Each number is 500 + 25 x the weight over its row's rms, rounded and kept within 0 to 999. Layers, rows and columns count from 0. Numbers have three digits each. The size before them is the row's rms in percent of the matrix's.

# layer 5 MLP gate, 960x640, rms 0.0394, rows 432-489, columns 240-319
099:505503487486517487486584525500483480507520492486504544504518451542475501484514492496504462507532566584499492491519553451516525513496510499514496525521502496517550484494473468444517504537498481504484502538522541481478476490525515478506507483
099:524479529505487515501515567508488484510563514489494524501491499481524493520460473505514500487485508501474490453520503471512532474531482492493510451478475495484512494493476501536554485458538516526460520518471505498491506506516473485461520487
102:494523471462530498505490514479458526479520473464506506479529541524492498477500535511504479497441447513515529487511490522521499477501487451462472557472501479542461462487510495515476531494524510534532504517464512535497522507504522547509510510
099:538526518489520521513562514485488529512518528477526454447547497501459459466550491492538492503539481538532487524503509494483477469486513489469508510520499517496558516509478511479494468529468509518487469520509501450489494464474551496542508526
094:524480483477494472517513520519538504569514498502528482527499509504491533545432504497506477520489477538533518480517519496449522513483534535461557487503522485527481471490489480500539494495458514530459554494503518555513477526440490472538529511
099:476490481481505518515498491493488486461481501471552507497478528527499512511492498491450496474497463487523478531520494465482527487515501532482502523522515513510490500502480486512505453425520487533445494494491538445525516481465477510464451490
099:522504472515501500468509486512503506537520518510545509495467504491506499520505460514497512510511480521519506495499484489521500495495465491480454504474487509519519501516504488524538500540518479521482506531501503545500499491502477477493432516
098:476507465467512502455506511494488574536480479551497488515486496522488547492523493508480463509486486501445477486445494494480471407506475474512529491499504510449525484480438561508505487494453477487478509486496531520511470503518507537503463508
095:479491493469472469475486495503486527515534474474520511542511504535496528511528500451523496485487495508485481511506506531497483497461440460489505465510478532498495486508461537481479472486513519514505539466454494472536513465527511469522440505
098:526510500538520480498493543535484519522492490515484514511488564491481534483486461522506464499513487517507494494538545486543547531519495494489520515519551518458533522530527512465506485495480464476541503450518482491474528529504494509559514522
094:483515469525505508485502560464482518464531492511505523489516438479478481550503492523506501534526493479477498507478476490492475520496547468518494531522553494496502507532473557500487530507446507484484478503468504497494491488472495462491527493
104:460520492505539504459511523500520574454481469551540522483509507499471495524467507471476520531493492513487471490484516450552520467498497437495473503491516532482511503519491505512470492571507471446496493485478498503538520511548457545527503506
100:498488485482447490506507527472455511533481533491496493472508490488490505507495491530548492527482536507474457500503507464489465473505522516529480540551491526461524462531506482535487502480485498496466499500475458489527504450486532505496492538
100:494504452490459491491496518516511491465504459440543524527513489506473506503538514501544445524475544522469491464504489468529552512444481491486507513447483544458517520503518539499519519492526508498475518475525510508517497529494540534509481494
097:473528519499497509531493460479484498542478513492548537506495471480516505502522531509475518496494523477466491457504544481521493477503516511453520486517488519483490487468490499496532497499550492506503490504463452516505544507504535500519530482
098:555463495526524459473493531517471549494526553460533505494520519539499499507549545469507505470510539501495515489497507524511441565487512530504524495497491498462548509499509506500542496467470475503472467497479479517489486449521540494531576539
102:474540500526473447527496538462522455524517516452534503473473484523475522525511480500524469464467525509492521486470517534521539539521533520520529490493518472497502515506531478494473518465523494502546487561494528495482522440538499483481492443
098:541497477552521557479520526476526559524481493546470513508501479498504524499439482514426535504507461453536481496485499480508519416508503498469528500505525523524512479511460494529453478525517525511498537497521509491478494502487506489503535522
098:496471501487500529524504486552496538522515506480484496531493492473442570525547518514509495493464514445510492495505505504497507462489512517481446506453509534502479496497468514493448481530500500490494471515481501493511532523493473474479525515
102:510473500484472541507465538489500500509492452492506498483474523483484504549498467507500518510465497523514464480505503524542486489504500515502492502522513480509490502491492458501449515496479505506486442465527516497509515492526480520484497459
114:473469439486436556520491518509521527528519466530475488486488469489451489512523510501516516549530464471520532509483476504495481458488480505480500488513486517500522483482484568526496466507472522512478491509547460496476539552468485507491452524
102:540482493469510474485532502537492529539488518530549461540511482450525527521533489475515505517546467508493529514463514489469489504535534483515520515509490411504541468516519483472503515473539502502508485520477497496440495482471484527456510500
105:495469464548516500472478509562449486507512490525496544551539502472500494481517542524473511454496480471538513502539492520496519448468506486476513497530457504528469486487498440513476553521493501467579508460521495537509466498526519498479497510
105:530505491491459513456460474543497496517469494505534487471461475524495538502510468528467486466479480527484535520492478514497555481490499490483503521527497492493490472511517532499505508533546470471498452477521508485497501525493517485481513494
096:512463474445480467545525476535523492520498505525550518545508510522482508548538521501490515501504453501483509492447543474459495466508509508503516496521520520509444509538508514554448447471490479514515506519459492484485467453492511470526444487
099:562468472465521499534515472560500492518468543529478482518514466523466534452527480547510516449532517536509462461503494507482510523464500498484493498508517521518501495506525503480483484472496545499501474513454513482477472474550514496527515509
125:538514465482541498504467499513455537524514535513475464513527506533539490498507475543518514499472493521514553456501528506514506496495535508490533519502495501538496472467520510546526548485489499462511504489504513530487551517519520480527478485
103:485476496481497538472462523474473484534532490521517498508501477446492476482499513474524501497462509505491542487524494530480495513516505517486515477491495480503463481486511476494473493496495513527522539494503508530475495457451470466525505488
098:478556523506502509521465481498484537529535509564482518490476540520527504498477454490458474497518507501527492495530527500485498476445491490515497496529486535488526472482450493472519466501477509506481457490516506528501541494504479502499461502
102:468517495485495464481512515487566503496500490500516499509502473514518496545516495491489512502461466459485514480554545469494509496492485490493535529506477523501491513539540501486462522541483483512519488522481501516489495499517508503538462480
097:505494484519505511540475499474521525457492495490516531474542519510454516476542461513509479529489494498544490536492508486491536503497492493521507495471537543517487486532523505485491494493514492500547475464495470509447515467475467522512512476
103:511482509479495510517479519496489488499537478500557507513503465485507526501485501485497486501493516496477495497476512446509476527456513493498507500482502496521525523511500453510511542505452504521516510548461488508496488470485537490486500502
101:470533484497514495495501510495522488564530482462502543533524494487499466511480493512515489479436464502453511523485485465496553479480538476469523511509514525493500452508512562497510487489484503487499478483500532532499512455500512497480493513
091:465510489493496573490496494480518531513496520462466536508498508524529481505555512542515480438469498536460569489477476505546539476480514453496479490523459497493527488503527512523508522474516488492502496494510502482536475489495513529509488508
098:542473506492515472519514529532481456527503530500506456495509461517494505547480471499470513512519466536469483487487511511485473470459534496539541496520492503497499486520502516507516476506514504573509506451490468524523497497512495480531522474
092:534502484513467516479482479528498514482491448516511495543501508500483515526496494470492504514508456460529493529511443524519497499524465528443534500523520502531544517443523521457454528532486488486497501482476496518542474531533488506517451490
102:538489501483509525447510479521502490489499511457488491468496474503449460500523490513545510495553488522497484527556508490499491490461544507466516496496479499492519526511507535498508524517504514499512496455505483517488515528516540558534500468
091:532504548529509477550501485519532491488515504484475511516489507513503514499489435491510453460498461497521530460490494505496512447531472539479526528482512506471486490506521494487447504538529486519486539465509515443547522517489521474505510504
105:480495458469463536516506515512479511524513501461494463506513513517524489503502467517483469463481501515484481549484485493504526498496495471476503493475521460492518499486513528547489494534530513479529488490571477477487478494510449499493475546
107:505493551535482527502535480514510490546495480521528518490496531501500514524472491504528499524549483552524513489484512452526516501503477519502481501500519529514551499492485512465508456543479534533488454497512542467476480434458478497512488464
093:465513538496497528495486502479507518484526477484464538511524448464491493486534507445501493526498532535463509516548490511487496472541524528512583457510487544462486503514510489470524457501486511547528467486524494501513493510495519515477487505
100:537490554508484524484467429584475483495530517484511477495498490474518489465511477475477503477503519502448497506538487537454471521476494491498511445480520503512466460479509484507464468513494505512500477518499487506468458476521497516508508511
097:454534505455448500494538534446445487494504474496504500509497509482500524515519479513532494493518483494480542513491522509525476536511550506467513516515444484488510486486519503517515516492484513547513462466507554498480493446496553462499513531
098:494531528457502515530477495470503493523503482550537533492486506483488514494484506456532519490502502476494479493559493511506498477460475462520535538463531528454489494460493489503524469505446476511504490514519510536462514502475470490495546519
121:465530486498533501456546505475521493467553523521510528500485510511517496480511492516502499506486550530480462506519523476509531485507506525497491512464515538552523517507510465513474504519491468525491526506498485527514487500493517508485499466
094:477503468515521517561441508483524517496496528520492549500516521491498500512522497497462479495514483491521519518510512508489515468438511510492465521460516522497490460512520478508476516471495491508511532529465517506495483476462510486474518470
100:526473486497478511515495491515523484525518501508470515532479448500495523519556475491523487539540476477492472530502487560525498506506491489496462509521489523494498515500495516467509462463500480528481482454487499537531515497513459470495507466
101:452472504484489507501524499499518492517487497499490494529529528535566539519509459521519521505476496476520512531473491443514514477500514492493496516488478533527501487446425476495459489504525527451489499537503446464486508530478542502498502523
098:466501481529495526528499505503495510474523502484489530487474467511496483465525485490516535459502537508529452458505458520486513501480509517523489488510496471476536449502485475542545477498549534535545508502501504518473463491512478519485471500
096:496531481506534481557481453524522520519467503490522492498523476493492522475504485541478490504518460536517476553513480485471483453498535555450517546466502474508502501496487458476543524498550520526478550570508526494495493495494486459496504488
101:521465508502464442462576507528534533486525486464502538507544491499488528526493488479527494492458463548492523470515512514534504528534435465480508466501481490468495493493475497543547468442533469500505504485486443514517542516474462525471499461
124:427504489471481514473517523545507490549475504517509483486507463458512497468513481487506518467500511518527529490498503470480456483533528495478527517490509506547513530479522476472498483541499487496539486486512507516495543506492463483500507493
095:461490518446484505512514484530491510496457493518453541512507466527506511504488494494498499478522481523507544498474471455495500495500527489496461512544483485469493475537510502503550492538553450502499469538518502501464482517489508490523486563
096:441499471531494510490491465517521505461501470511479521496533480489467501530429450485481546491456541527507531475521477518487526534560487551497452521496489477513509473496477494478494486510460488480461517455488507522490492522488484522526453487
109:523529487485469443491486493465494505496503495509498499519536479499494502499526497524501498543534522497490469506473494523486502474466474526464491524520467483547476472543509500501526451519550500504516497525466461521481504477524467552491491445
099:475495479500528470540485522543537495484483491518483461486534481503477459522524501545525494485496496475510493503501506489440502481521497502512500506480479471547482507517518490524467472505500484468541483531445504500463475506534500515477502467
095:495475495523516497521492502510524528529497514545494510495499551520489522440521460436507504539509492513534517495501520498512482519435504515497544475499481481508534528514522551509494528535496514528514477482472499511463481509497468471534466520
103:496486482477509540483490438529504508505507527556533462490466496497490514517505500490491488510467528476496493474494489518448450451469494522494508476515499469495513447509497490478485495505468514503533525562459484461490475466505487531512539483
# layer 5 MLP up, 960x640, rms 0.0439, rows 432-489, columns 240-319
097:472457459498556491505462459541516479519464523539514501506472494518494481539494512487509500510521524538449453453545474506501473498509537513472525508507496474513490508497488511498528521488515515484525530512517472491501504486528502461529501490
094:479488523511482465513487532462518479488494459508517539492514450510503510507559500527517494527493506507510537501497508531494457505503478474503459515530486507541511532512500536476498510478490491502541443519484491536565498497488481495474501506
086:516518554490519536511507510526501546520522495508485523497490485519466477524487505503502501480514552437475465509525532468528504513494500510544514494483500546475532525528497496491505501536476494490514502425532523491479491524522545439519530515
091:492485513531495489516516500491502509525508501503534485498514504488485525452497486493503464516518495508492552455432515497456514521442468518516497502477510461507502486500475512490492523496496519510510501474462496476514492506493505474493450512
093:526477487514539485515470504475530516508485548494509493486502491497516508505482543531531502490504492508483496468465504489490475504509516497519496526481498516534495548506520490477510500494534486507503482536526472498450476483469497501453501543
099:473451499498507543526467532476520531508509478520492446503472476479468522453478500504559505491459487438498478531439493499482515501513509519477461484507517489493488515490488531505490517499495464517481522547522502493491478473535448496453487515
088:531571525525527471530522508465499489459473530485508541490466504508493504530481545502561500513512473498471463489452494533521519532475523478528545517488492522473467505529480522486528512515536540510494489482572476539518497472511462501514529493
099:494524493474506515503523518522526553506491502532503535485466516510468538527502526490523494457514477495499478520490538518488512532456480517464481517551503462489541493529510482491501508510511475514483533486561506508512506524506449492545476517
099:482513510552536451539480490539484485517516544475491472501499514488468510505464517523463543476506536500492507461503555477493505458501510418521541507476483539489500544464528514539522528540521525531539480490540487481501464540506494485554531507
103:518494497485494510492519483476521530497478509554526454462459511537468514436512463496527467466483519522511482508475506476541505506518532506485466529485518451482485517480509465513478509514462496529509511531530497471537519492447535527542492455
094:518466467513479492499500532471498460448508495517513521514493527504508489507528481498492490485463514486468496527487514494505513536499502472487493498462564534533487488501482515477524493476506519503508491471471488504483508480521540504475544477
099:491475463478522490457475494528492542511517461509493515498503504513488517479466509508481502532451493501478486489499529531566521475494476453475478489473460504478433509492508515553498536552482478499503478499497509551513506504484460520542475479
097:515491498445524465511494488479461528459520516527538539470496492494513481564486500503477501473551476505535502510493494501490507480497484509519520518479507522508509471521465516497497553475487524520496493495491521520472481528482511502497500481
099:517538482484545544498490503466523474506487498548507509512557495486500498494484487479444476498484474528513501522508470499474459505517493534539480532537500467527513521480520490516489448556529489495517526481469461456504463501513501511447483519
106:463518536500472515450503509503488488566495485500503506496531529508461488488521481480485472514498538494461485468502493514535471484489496519461508508529496533461465500467493499530525514530491471476536480479430475498502526497482518514500525493
093:491513482491530491545526485477534472475512482487526520518510538511517489489500558500543467507495488531525530412539487525507504518508526474523575466510547495492544509489507503480491499476493498543504508549540487509471453498439499510567492489
104:475500490527464522471477485482514465544484527483460448498479499486445489457525507501511485469487514555450468509469511514462481510490532472471438436539452501485515470511502523493475493496479531452498454501517507508471497478499502468480530477
104:533455488474473511498520472492483498465533557504467508503536510556488465498498473513516524477498511453522465514510480494492487447505552515483460474446518493499471505478482449501495476485478523519476510494521464537516514504488491485448518484
095:517515497510500510502515524530498467461512471504521506494494496508456528477563548485562558501494500487459503508501496515522497519553500515521465476505499491485505500451489567515495547502486490505491485539505486490488495460501498500493506506
103:496488475502485464532475498553530500529487514501502473463512493500530469486452489520495514517509511493494555512489474480466542441548509496486536496477502499505504523526492562471450475465529505482529494513515507489460518504528538472518502489
105:458519503449507542477452513462516481474502523478499538522529490491543499530532476493432504477486504486507500519451466503534495516510488523532539487511524515505503532514511490504526494532513487481536486470525493513517478468479499480495509513
104:508477513486528487476463477495512529547476505509507522506485456468518484487543480524492473506510496497547506498496469479526497487535512477469462525485522505513498482525506430475515507495544501508506483492488504535475531494459478473486507480
104:470510491528496512467453498533504523489529485481489496521483485481519486505495455502492514502554535528490473495553482522516527501469465500502460506553475543494519500525500533492489491521505462467500525460483494548539464469483527505473487518
111:512545500527464504500531473551521522491523513484520537518503474493475523497550499515480504494494444519492499495497496485506501460517462513491514515541470452513458459527497529527485508536491479474473477482544463481489508552507494528485505509
095:487499531475480542488429505486503483501502496494473511497495500480500507512457533484506500487480539515494496460506501495522491497534509502484501452506529475449483542495498515470499430488464444488509499516498504515487514518538484451489520518
096:500533485478488511475508525508531514497528490459511511436472491509488504525536518523541544473513547496497464502536483501491479518462491461473472536479503521504519494500443523484543497504501509484466507477494536512495481496467507508521476496
118:484495501465540438466483476503521548471500484536509505498513497498527492457499522503522519499474479491481499506515494539536514450486535495466470485485490448502431474486463492531489545521484486489531501503498496531496510508477471533508487462
114:486521508513451494521548508494498489510496516480472496499512479536529503503515492523510519471521509478509493500540501480459484525488529531466508477476470511514532518488468522403505461490520491473461498489499506496517510543510554506521486531
097:515549464512530500505477523491504487527493474524485461547494548477477467499516487551499509460508519535506516523493511521505536531525548531492543486522548503477479488501506500498480492520517530494560515520480490512490496442547539483470470467
099:477454547517476516469475554472534516507535530496501498463487460497532484511534465528462523457503535479502543469458503474465478461476496450511533482492497525479507504521489526485492519524525502493526524487481493502499456447467490468493476485
101:515507463488513499521523531525468492524501515501514487537515525511530507565487497486517490465482479515495537531487546528536519450508468496494478469496493495462538482503514524454530504494473480503487482540502540532501535457501476488514544494
103:512471516492496511508491487503484497497492538464527497492502479516484513494524480515507493487512463528503529480488508525457535513484509485505503456496477500515545530542478507515481506470468448535520493499496499524465512511516509483503500511
094:466486501456496508496492521493512512497547461477499516523549533511485513482491453509501493523507460479491519509494443504504463516523466493477494464505519500460518491480528496493511512481468564476504503498495527531499480503480478464475500486
096:487505503470508446462473482495478465518511526508564517518485497489458477485502503492517479506506477506500506517527458510453478535512526543503522468532509487496513492502455458479486514484543536539486536498450504531485515490468482490504496523
092:523494521475494463478472502536533481465494459462481457473493514503496489465483536500509507488527490529470455512437502468467501509511523535529459520479496470508515516468471500504506503517507475515544470531464491508467477472534500492497464485
095:494545493491541517488483491500509470516544488471474495501494523435555513542468460508498529480487470512506478518481450529521520492509503519497531491536520438474474469456499533538503510472506477500454489496507477457522542491494480494448507481
105:473537530510490457532523501502497480475492477484501505489515520522493548498506505482496486429490484512473481501523493473508491546516467510530534534490470498473510502496463532480481543511518469511447550505501552479500491495557489500494486461
083:472515478492505516513521461463524478559512502468492514493498474503521478498523511511481466459509497489504539493482524503494508489492477527558548494479477475510523507530493536468525456465477535484505529501522496524503461496477548500501475535
103:457522546508518515500497512544518491501507495473497493480512481505501483449485503447525515484497471533546521498504506506519499450552503478495541498489497549554508491582471492484532466512467517516471499495480494535465494504454526526504523542
115:532484482499489492492509512483467479535504465489481494508508472482477483485564545508546539519490514501523483497501510502465503469514479551487492470482531549508537483504479513458534501530488510506507504529471533514465483435480475484471503475
091:478502532489493529507525492469510525499493474509496524505493510490511533482473530481503500524525493535528526471500503470522529523503465526499513492537467514501508508446486477513506499465509481562513471510488491517436509536560523515476484481
102:468478476481505477476526500504471505488491501518483478528460492512510500531478450469538481536458478480508479545535444511474516482520501497512540494486494484542537535532493516474472541539531487524464464462542462520461514484483492494505516489
099:535457500516518454495497471522508544532505477520513509486522478499517566458493500514501566474496488519529513501505461452506522483480482475472473460510530549505503508500550487491474470500524492473508538541500463530534494489493499520529482489
097:479482506479452503488502518571454456462508486474487556515490474469493490507537497482508546434537520425534489451521524545494458513485471488499467485468521515477465499483467507467509526450460500507480444448509491501487523494523495466500493509
142:524456491506461492514476570521485514512475435523481482525535489490483493518490508459508490532481444506538538484455516480504508490550514468482513499552524480470504505496498504540492513465471460483491513482509525475456509469520505531493488509
093:481472557503484476498506553480471522457494488454486523538509529498479515576520486467508510497515465512492514473526508481507459489557537493518525473524537512470502523480461526483491521486477512478487527458498503552476494459515521486526549525
096:512512527511464497518507516521476472510488435516502533508498509517522515519454486506486486473524526486517519491497504509497510494497496482483489512496528502515500472547482489487490475517518526499477470476481520504466509479488487468501480496
095:497491513512452555486550414494513538511505492499541460480506499478504470532558494461484536461461510516566502520555508489446518499528471493491460467529477506485481474481488480513462487518523479520463510514542462482480470530528520499459474469
099:490496510480502501479555524492455518540551518494502528506501555478512471531487485459523496503525478517485489524476513507523533527541499490484491486509495524478500481458501550535490481517516500394495453505501506509480523525514528484437520459
088:479479483501492515506560468492494457478513469522470504505489495523533487503476535504494477501535512512516501540509480444544503490501503486537545453534472503515533505509474544480503499552512537484482484481509488507504496491495515517514493460
100:476513512472503485494519509499506449499537476515486481460506510506507485496537518478505495486489491482559454504485542518521514488490521477542482519486486507489476503507516515520506525522542470528478546497473484479486505462484507547478495460
106:509520552521474514499523504514490490533558521561474508502524493496508513524506448521473466524532530519511493521477515469448472530497532502455514524518491546485493514474513485485516495501493478465472464476495490479504525431506570462503513490
103:486548491508521486508505486519509456556497522464517529536509466491504519444511494517511506457463464494496541487560479479487528496498443487518472470505497531525481492518486538498476500532464500475524531490492508464496480515512484535524473490
097:470533507534498491475482499523508458522518528449450501493500454509506515485477488517466494543488514525528474471541525477496526482505507472504534495491507503526485516474482530510533459527506519462504523490506514477530493524488458511483519517
101:505488476519502530516550483547466499501465507495527498507503517516518484492515504496477543490458494479490492458479521499495498490513493461561543533545532463452494516474510494527518524455480453494471527506463521485494479518512490519439464479
098:484510493530551523464510511518494522511511466463550491493522523493528514509535533548519506490507552562542472465480484470506504476490534512444502472515506494458507475462528500509570532528508495538497540491508490508519511513508485527484492518
093:495487461486554501520523525505487512460513495508447478474522493481505461521502545548450521457496535476484467458471504486490493530555508522489481513509481512497534495524493472473488488482470483480533534525511485507482466476486489510471471463
097:479505508467503529542508497542485512493496476474485497480472512523496480499497494444538493513480485489522459522543488501481478474501518502531508503529532500549531497472466513515487551525494493501469472486490522477512502476496510481522478496
# layer 5 MLP down (transposed), 960x640, rms 0.0395, rows 432-488, columns 240-319
100:494484525474520503521506496532510498492488510515446522487552464537520505497460492483486453487524539524457494527479496485477513443493486478485510493523510498485483459481485484470514479515485557500514531552517515512513537522516501496484489474
097:488500453527467478506488487459448522490521509542509456487457517499490541509520501521498495544479483478491495510479485488480468459492494500537484494494474524531513532536562475459492517546525508513502498542539481452541525491467517507480482511
105:484504475484502523510517503483493538485470489451456501483549513490499487489524546526537479491489434492529516444503485492484513469492483484463470537461466479525501489498522493537496499495492496528484487482461551478495529509498508505514498473
096:514494486496520518480475519501521493539492496477505501541519508527545497503485549483482497478492512507465479474480535531510497480484517538461512497514477492509520508515517497510504503511512464484516508505492488492503464510504477446474489483
094:503511491509558488489513491464511485534536528515523529509488526483445516514453494497503506498494484507514411505482507513483476489525504489484532546521523475463481520508501504463524473502487503521491469458508506460535483531466511484482468511
094:506534513513486464530538499530497534483479518500489497533511469508496472492475487539481486494490451513530532522478471513494493486498510515518477503523467527513516542472505507443511523515540500513524550534516517484480524495525506465489499559
092:442429479505497481493489529515520521451483510540489495468515483533474484474508524519467503528504545485493527532506470469518506508505479490482467484466486504513496482471476484520485514516506500476455519519501457521455525531499495421512494499
100:519458498505541493476495507520515464527516469477500501483499491516536478510496478463497534480512538500495509494496481509487546494463463499515478513466456496434482479509525496491493476541530500505473471452448524480521497488495484496508472494
100:493470495526492484459492519500516531487492499461493541512490526495467482524514484529475524500475480543518513481518544462507514475529514498493489486503548510448562490487500528542505479514542495444494553505518493487528496537512470531480512552
102:466544482517483491494491501471506486496476547490509485466512487524493495462496524528503503488502520474521508484509520468493477492508505501472516505501471487526542466478502516484501491494570479488475516476484479502491526498493480504512474476
098:478447513502500529497509497547472496533485524514511507506522494528528489492461458462521521508509527487512474471475555525487558506465508497488512467520496529449516483477504482485485499528512505512499447459466489498511485531494503514488512474
105:546515531537459517540513506514488464532511484509458489549479473501521482489496479520489484474539495506517534483468509502422499490519510518508536479513469491522539512513535470486506469443531524533518496516496521479479445454504529478464527498
099:504455484546472539490497555484454537496530508492517509485486496492496456532475514547546495486514508527473500476472514443512465498500497465490507525526506488502493513490459458505487493506495479478520517527481525485502472493492484472474493431
101:527506458519513504521521491471505503496476534525481521516500470491485500497548461479540535476527476514526488481553517483483494494483522491457473516527552501461520463499526534476535507495549478504451461471522502498489487519520509486539531529
093:475545490472522471501472484461544506513486524495481476499505511526514495476517537526508469473511508498456520512487530473480465500473509505491521494509517450472544531484535481542512522521490515517501498507455497476476497477453480508566529510
102:463534531515494533500501473496500448468512502506492500509496481491510494465489460454510474494462470562476436478541530493534556494471459495499477440525504513474509508495504517502498488458513496485526515529508535520481493509480478474474504454
098:494459511462475504521493443515520495490497504458533468492537471508511509501489539522510465451503524539462521484489478504485517514518488509527471463469508484496508532496493491559519535503500494523499507519469479542552538481510500495499494499
104:535561512457544478485513474499511497477475505508550525512487483508521485481522493511481526508503505506509491501554510528459478473470483485524496482479468506482474520491503516496534503485534521511509541525493493460468464456493471511491476494
098:491481477527530498497539502495508499500483494460509514504515520493475519543500430478533475469485492509500526509515509512550517502504494526447530500493502515514437486503515509509485496512465507512509484511478453479545491528492486532489501566
092:505477547479544452473491523507481507494496511462518525441486479522462471481483495503493477503483516494557473526485522515508527506503542483506455510499532491451528499503500496520497508493498523467493479540524523503532483492505499490500452487
109:508500499528432497587478452472514470509502538522540533526529534491518494520519500505493523499528441510512542491498515492482524507533495493494526504502465522522479463511497499498509508520519476536529509493536532499480482475507467492489529513
102:483522529521528499492514512511557537527484490515514504529508479445525497507522477527546469516498496511527524538523511527472510502504514497475518549511469492520511469533531478467476535507491495513525503500458500460515500511475507545504497479
105:475480504523537510477449469534454542492500470506479503526472453458516523483556474514528535484491481538477512549485497490517510456520475509495480544548490496500524491459506487455477518513508474523507466475537508516525487501494489480483477496
095:537471511463501489485536515535473484461531473518545471507492496520488522513520504506505503489521521545504476478499489498469550491480460500495517522527505506503500501471486484475477493533500498485457457494480485512492505488459521453514474501
098:488520483544470474530527482528547512473525484509471495506507454518473494533487520493463493490507539528495495526514439451471497494505553504472507518498476532473481474533525530477518522489489479485490510525477495517477457466470546490501484496
097:521490475477483549492540504480502544465503497517477547499527480534461540501507506506510532475458510496477514519508531528537450547490523451514489475502531537471428470544523525486480522501500511504497477471515505522481505521506489488486448512
114:475471547555457530497507510484521456507479479495522506505503532464480517528466506498471490527521509512520437512488485488480511496529468496570500475473514469507524497493496487502527429508523492541504454486500485433454449484530533485497504510
104:501507522526486515505455539500467490518529481496514508484485495457452478506527522487544481532506485477510516465491452499489511517515497513483471484529477470484503484499499494525478525504484513520492491516507485537499477478493491481530526493
091:517487510474500429501475488503525499480459495481530499516493515498527481463529502527526467434497473508507516479503492490482524461529473507531480485493483511516473498472550525462528497448500472493526510506467480527528493528504493493526490517
104:521500474505507498494481531530494511482507486523507492515489481484500488532496518510511497487480467481511557499521509522533509513481496499500502496514494522477445507479549526491447525496473452494509471480518507510489499519521524511509469447
103:491465486478529476526488497518502500510487515459516492539467511485496499477492495484503511503481501495463501495522464512493487499466489492508518495464512472478482513531514470476518512497547551438572533468478521477527498504513511470525540521
103:494482519499513473514475480523500487535505504489469534509513547517509500487477508530519496526495462509520525503473444547521502460543493522509494487486491499494463552508458525490476457503472483514487492500512486568533453503505467492511507477
098:514480515476527488517503507522492518450499507513494523471517532510524498482528495512501432516478490517505494472513496496509518509493463477515422478496482485467500519475448469492507521516507539504506538484509519508492506488519478502506503521
095:478497541525507510498500473501540489504531491508535504460478504504525481541485477515475517490495522500500464556506525475468504529515496500509492476502508499454504512517488489488539512491500525502554475463508516526528483488539501473465457493
089:487494480522506522523500489473519495481460541514484544489485545481487513477490512440509493536479495519479528510528498490502516497530495483501494518505461529493522498514555505474488516484517509486503470492467528526520558500498498518506533500
097:449465514525524506521456524461515503531529459424525518517501507531479517458497463529502535481488476504535512546496516523523518495458515494516544515515463477499451482501502493501507482529506531537522496499505476492506506499449466501476511470
105:515533503440493524482487509520535492480495540501529507536536552517488475513514509494521512474471499475501527463495501452475489496505472481453528519515505509464484509552502514469477510545508421548517519483533504482509497498488542525474506454
085:528465507506513511525513501468487478468499518513462526478481529505533478496528506519528485474530464517517504497500455496473485483523494493517464504520512497533510482533467533519512493531526459486456520520450521461505542502494519487520508516
107:488544542505482500500473518459515530490530498486548482485509476522495509496528488473504540477510471513520487509519511501487479498505516487497531480474479511512534513519519490478482496526546505521464474494491526498528502504457530551472489521
099:517507520500529521463509488534489520506470472491496508511515531527495494501479487489496499456508477458495450495435549488510488495508522532500487446499508489501495512482520541472531514476496496481445479530460510534484489457503457485516495507
094:497506525522506450477502525514487467493520518477534474488482477531488519537495473423466533510508520511497503454501513519490481541471484529560500515539479520471494473545469497479537497531489475496536512490467503520510516521486433474434489493
105:513466465527484488496526560443504526513535503535461461515512480469499499484497525531493505499513489508498522508488467451449503483536506476517462539514514460487537470567512488504520545480549486522477504534479509533457505521505497509492477470
089:497528474499489520536519556474462497501525492501546512510500511466479517487465525469551516503491470461500523495525567483499512475521463526515531501497454509518526506519521473493500495495490503533506513504488539491484480494476538491503535474
098:508525468512542506503543508505537495501503505490488478484518513509518473492484487516506511532497500507471526529505475480481493529486545533459510545537517461532497496520504490531492480493556532505500474531535491474517520499526541515529471499
114:487497480508510490487500509512511542490493437537498507462488514448549465493514531493487501482508439482525521491509489508477486519478502495470550488536482528454485537513495534502503502466503548497531488485497480518467521484492482506498531509
097:483481474522467508486481455484553460481485510463478456477491498527464465523478492497517469465473506523498471512514500490519533499510518555509524483451504479490485528545501457487453484491460467531449484524486499499493464469494496504490501503
098:493492522532531512501475434495498482517507541496509461514461519520514515467463483500517469512480493525490517492503485526515500491526496489537482523470488493477489475522520465504489506484545479531543537542467503497500557488487494480517454472
100:486496463502502496499495472529499543490533496496475471464488516550510481485512458470443529513521525531494483515478495441523547533514519493518496456510537523508506473482478506534504435512511492487497493503512481523490528469487525496489492488
100:486495484477556488537448537473500486497499487513528513516491502480460508490497545473518472508493449479468476506536528515471502481460482548504515530479463480475533501485480402519521487547485461515450515482499491516521458486434494521524497467
093:506481480506507550429451523515485449447527452518483553504486518490508497518562443470439513473490514482496479471498509485554485512484494456496521474503547515482482491472489505482469474504472524504519470498494496502483486505488484532468552518
106:475482505533524461509499484492474478497474543547496492543499511504508469508521516492482517467494511500495528508491489494477505523536508504502510532518486534507526495479439473466528489531491507486463503433507535493475515512500509479521471486
106:466507496491490516462517516502482492522507526480539499465549483503500514479538481500497521509539501479534496502488501445528500497498505513481493512464528514519531511472512509467475493513510513485545496522492529517497526508447453526482513502
094:534537488474473517528500487524476501496514507520503446506512490507545505499489518485487489466516504510521506496477445521508502486483507531520498506518487496460526489522453489465517504491503506483505481514487468527501516508498528487527481512
101:486472500488532474511512544458538491552476489569511499500521529469527495515494518464484500512458495464515521508476506533523524466481485517495475494452496492473525526473531513487499504509473499514482504522502499475467500468501516518527520476
107:459513490550565445505544451521464506504519517513537458516488515511500505541522509520458482496485525509513463527503481490479499490561541450477496527521454497510527500480548516514536489500525510499501549516463481468475473466464468495480471466
103:530486512541559498504551508500526506509522506498468514503492536479465540504505541497526483512567474465497473496519552510535512531533495551507483526507491554487510485487487511512546497518435532484542480483524523464534491537523497541521567493
098:502499502485508497522498554505498505498486515483493506490495502471491545460478505516546516486456511500504498521495515523473493509478524456497516479522474544465487514572523499481487547517510518516538527501492577503485489481549505453517468515